python train.py --n_kv_head=2 --activation="geglu" --norm="rmsnorm" --norm_eps=1e-05 --init_std_qkv=0.0245 --optimizer="adamw" --decay_fraction=0.83
Each number is 128 + 32 x the weight over the matrix's rms, rounded and kept within 0 to 255. Layers, rows and columns count from 0. Numbers have three digits each.

# layer 7 MLP gate, 704x256, rms 0.0855, rows 633-703, columns 0-63
122162105111148189102130053117172136111128171158169155119082099166172151121083108130150066093159146121123087095118181136120150147183158137162156144172021056168072138154121113138114135142139114
121139093075155135185146111116085163134147120084125182130173094164120158140110090175136110172161120126125157068160071173142115132158147132043132131122100117127089116160123091113088111147107162
130137162061208212125203073072151159173143114138154140162168142127137153109172151164115095124060179167125155098125104146102128142157126125043099115142113134131086084124144168068121159137099183
109135109112187178179098080106116164149120120099122077142151147152086117172118170109123128127146117134069115125150155134113112113169132131071121119143189133112092137081173138134209200217124157
117172129053128081108107138178070144147126096131104091134105133140106101143154144128187112096188115146122101153119084151145125142125119165158154120077085199122111183105135064136107148149212110
095168123120147124152154121139152142159065101121164081115107174095113114069118111116103081095128133135098122073115147094117141087140101171102083061140099063113125095096122139148140088061172121
191154173164101150144139151122155126124167092142078170112142099121154153114092136170121182139162093115057109111108163131157165112086109150142173155119095186114108114165079126079141116115121099
153117175147049156131094122085098083092119112152081165106148114075109210135066030141107109111103110104125105092075126128137216082152097140107129115081100154127129113157132150196126102130146056
171152124147160137144142171114109057135116102161124100048149160151175158146104150136097120095128088143064128127167198110087120167129135120049115140132118132176124089058130126125126098090106139
130125075105101107143077144098133123122103101090116100106120043123110174100122132183107083136119191172144126058156129127123178142114128204188120121124108117079122118119137136121150152184155140
120098077124154164187162098060157096162150110086079181106135168145116139127139145128149050076147096135135188146127145154094111147077129158092128152077142136128074166175169114137169156089144183
106137119158157147151197108124147178081103197153133116084112098065080094155072168104146125146165084156090160130109094134114163111109154118169116115145139122079128117133147102116123104052187177
092107110090115119172121077102089124137187184141096141088161186065072134105086138127127108087103154127098127157079169065089068125175132125140108085136061065089121142121105183122128156105135106
105147125072116163134133090132126118221133101138106157121140153169116137080151073155142108099100091110102128141150134159128122173096140135117111111111108114106130118095133174151132121095166087
108150133172152053103128116091089144102144102081100122159093132120117132130113107126156100193178106111181138105139109157175172070117098085093097115130108137143134127145162120056147125109137089
194171057126141144131159088143153148108113114125129122102167121099091167139114106153131122119164172106115062110107134148118109135152106236120202140117114145126129133056133117110137149135123103
082096144169099155154128153098109119102126103150097153096167144088126154091069155165134080120138132071153155189088208131137130110165125142123117102123117102108114141139080118168099163112133076
144073122090167154070158115074095092204164121104075108121112074129148178155083129112165089187089130113113120117117177160120103074149151123118205182093123137137130127118093144104090204094204095
133138121079118166135124160175153136148113068082096128067087184053090148151114116153129143108111082078128075094135153170117158091113170136096076145155111118116169142129107134135140156124172135
104088086074120160130143164162127170131113160133151160128196076133133151151160050149143168120122082133096058133115125185080148181136105181039105133093128134185121103158135128045159104063136157
120096144169093182090151146106093189130183154125127073098111082115162102167072136138130118125132099135119134107118147105115105127120132174040151140152119139120117127126114165121120139122170148
155155126162101115104112135089146165165104135177160132149120110116128160137137218139143106168139141165123089108071142116104098127128089130157162064130145078137121107110156110107118228139133182
178164088184147132137108075167104168133165154159140122105114153127126088182085129131121124151152090074157029136102137158152109154174076121163176135124205141183102133100163098093198156149091141
129093110150184165125102143119102102140120177179138100090166153129140143134112029130127124108168137097098142151086184119050164122129135147076127100114111151179088168080152131089151142145128162
141134132126112105129098115100132128108126104146090127168086118098066130166118120160123069171138176123196100115163132129192122146134124156165154121161086064145133115113108151085141151184110181
116133114169107144139152077110124091096140153146118114156193103166149113134096042150109092128105102084121089154118136097093170134171183094122189132167109167181146121183074141141091139129091137
097125151149140185113102101171109107163124155116121097121165128156169143137144134176083123205127120161112157163139164188152135132133100103153159149166101091120175132124093155130134142069074107
123140089158146145139119163112139133132097108081035164140130144172151147118189143144115190168126137132082123131124123117134115107140150133157158148113088139178125133180176131084137150133192156
151166127077099175139121140149080121170122081148122076134152108081117124134176180174146126078158083133094133101139170100152094160079127215120156141091103138169091126097137191158074116118063177
172149116173135178132127191130121063169133193146101119104143068151130124124104147140122110097116164163107154137132144180064191129176062179147132108153111143157128123161127127114144189081051091
068151134161152086129139193111141120115142062058092160170145115137104137172147159178158162100150147109105152132113180121143107170136163156130168156091099133194140052160059143092109144152163118
164116143158118162190127136096147163163109146161137088141111184151126121148210142146120131150157144168072129115085142147119186163105143151065163162142141124141048098127200085133120138145134147
141122144154113111105132142158181167114157103143155143134081145126106089108086105100111105071142090167113075110110122105051159131140156131167118087130157156121148085098081127104073135137141162
097131120108139106118105163154107107088127158130155182097195109083124157099132082126114185163145156086083140110083141114159135112126142069142161129178119202095147163120222182055161201141162124
125158132139132179160122145118102106121147164118103141141076062080153097156166127199121122081202143120080122085174142126088086170183108181097184103115163118157125109126101104164128140094144110
135120116159129173159185128090146125125093114163132138104186129101119140130155164135079088062129123094122166083126122069160101115108107152150169091160112065075090120123100131097111140131081131
191175129159098074165093086096122181153134138134105170124093062152116156140157144146111120154136155150111108202126086115099097155128074164076124119143135088134149129098149139140108181132109136
138160151146130178158092076098135086095166168050120174191164060149165141187128084157149114107117140132131118128130128125100180131156111158132196150167131125135135142096165139143130161071104171
119085148136175192148103101092105140105084176140141169105081156122100121107129109151135174118142165106098151145158071110122149123157104133131122104125113176141188088140177146082128105137107102
171135126187100145115136118109141105108019187097147108203115124121170139149114148118118130150116136201080145134211109062080114138149090182162124167096140149130129127139166187100086163054102136
157080151132147145186165079174165099089146101154080098057181149095154122153100093168140135121134166139107133139093093124122141169137141125155142138135101138179104124099207052127085126119130105
129126147073133162180111129118139131135118204080122179141103082127133144128138113152140060105131189063154108163162123149051132168174066142139165118188099125135142102159146083127122140112117150
175084130163205137133177106161122142150144122081085128133139097106118160151124111154100138142116130100087105046084098167123145089148139157078133124177090150092103083176150117167069153139088117
123147034179111107190075130112109116180083208098123127071162103121160183197121190136135119126151137139097105205183125121104117117131157192087105134150118194114167153126166130119121188114119180
128174094056084134101128072162121158166145148135111099110122143132157098124103159114161122138099099100116096161113163162115106155146065103124132076124091135192162205077132127124175126115127132
146149083186158181145108075112141164076133174070115172196180107110166178144151096137112118094135155149106106118129115167107142111078122147127182136153106165107125095107172104143069140123155161
145147170131133108094139084093156122114141085092104157148147082134152144126102125117129116109126064121108194129130127094138117120140178080142120077114150133173138106097155101147113169140148152
169137095087111145145155183145150112144154174171192123105128158109132213160112210133223089100156177104147092140168096101110147164114105173164125137155174101148121079133126117149107147201069156
110099106150132115117118184137172153170091099080141178077136100135142092124118095180151144055148181085077153050060129112154201117103112205176139143141137141126126134174186099186129171122071120
128175126115127145125080129111055130153149159138083139153159155124090127133170178172142131155150095119149100141194157208077146080180071120137163080065091190132156177163086038152111170133176091
156104110094195121152146151179110126124165123144081220087137121093082168156082150113140127091096126103137109142091065071135169129144118075139125088145064093100147106176143148112113124156129085
066141119118120160149197095101111130155095148144092144088152175191066203109065138180148156110138155169085107162124151121132090158099161128042164132129138075146132158130194144130142098158125103
131138147110132165137168079093097102149130170172065164067165067167104186154108097161166068151112115150118103085115140128184106165146136166058119120098109081150163172144143119077148167108107122
150060137120188165174110089121076081140169116163085132149173100125104119154137116133125109159132098083091190170168112093103100130126118109100144120102114129147114135101126176112164192087141148
173140146136129140111146064130119119143080093173093168139099119132069186149160091142107147156133150088091133188131126108109110077173122170132120130092135093096143092104139169097098128129163134
149134122142126152140134086098101170135083108170101051126163078100114189136115115122103170112169101070047089124115148147129114158091094153121110097132198086150086125086123092121120165086144122
172129141136127095149120130121133198112172129134082104120159156135155099153172144090122128134109074072150128125137106141154126122161113085164187129180138137110161142102178150165161174101144073
128136129147126112142113134120124094141145116084041137089132113113133117130213104094073024115116118156163095088105164144155139137106102135058193116114124139107026155030166141105060117122161113
113234100144133139169136125054075095086137082161133165123123094116104157132125117137071142080127128083165139070095089149078164115157099086111165130121112136192158103074136161121095154113172129
124156093133062130151152071078104094122144104113173141184127081132148129128063140142095084160174131113098130130109138150076073105124063185126138178056084137112157079080142129086132179159131170
149133109176142196142099146112139168116145190147138139186119093119195123127092102147120080108118151116105145080158133097150116108145154167156165152087108096115137141118093123167087112157122118
147107163115089120139110118168080104158172121199137081046166171132046126155142128151083101102135124046182105194150111135086096111169042141092161169123141147164189110103108102126167139107116147
121152170172157188146072188068106146104106111124147170177070151108133131139173160117160091124085112107153098121156144068153177136150101180116101172124174189101058110131202145133141076108073093
113122106085133129148117147138115109133081087103172157162126093161107099097056163172120136149117124130102157101178095195112141106140106149089144155057188080110132091082138148149132072171089129
151158138086144156094124127106119082165112138125200087066125118108102148130160212125121155083132083181110109101113130120173154204176173177104182156085101133104117082127177094052155124146117161
155119093080081149166102124165118161132116102163136152175185174154071135148114093148095171086089088065142152090157152083117134129164105053182156072131160126103130091081100123122119132165167165
114161156170133118163138097127139167126133118134099161133113032170139150179096137196135139047164124161093119155132125132124126145140089133106131109143129070142099165135155139134098243125107096
092169116176109092151186150101107163092166131129108165160153102133114128106122097163170125092140168125116162152120228135125164148194091120144163120060125113141151155104205174100124158160169116
126176056091124138142161145153131131159065134131139122180168166127118113165078122145105122124127076123163118055125152207086143106142138066115155152210142185133137143110161135125102158141115102
051196156136152148143067106168078114159128141072066117098077039117106127119136090095176148073130155081133112098172104111124132114142095098097125105063064185117113147115127098155159162117093125
142188058108116112119125113203131139139094117142047118092134091102158136118097106118147168106127161156078116159154122207098083128121138115100119105132108133153087170096100185112120153110137163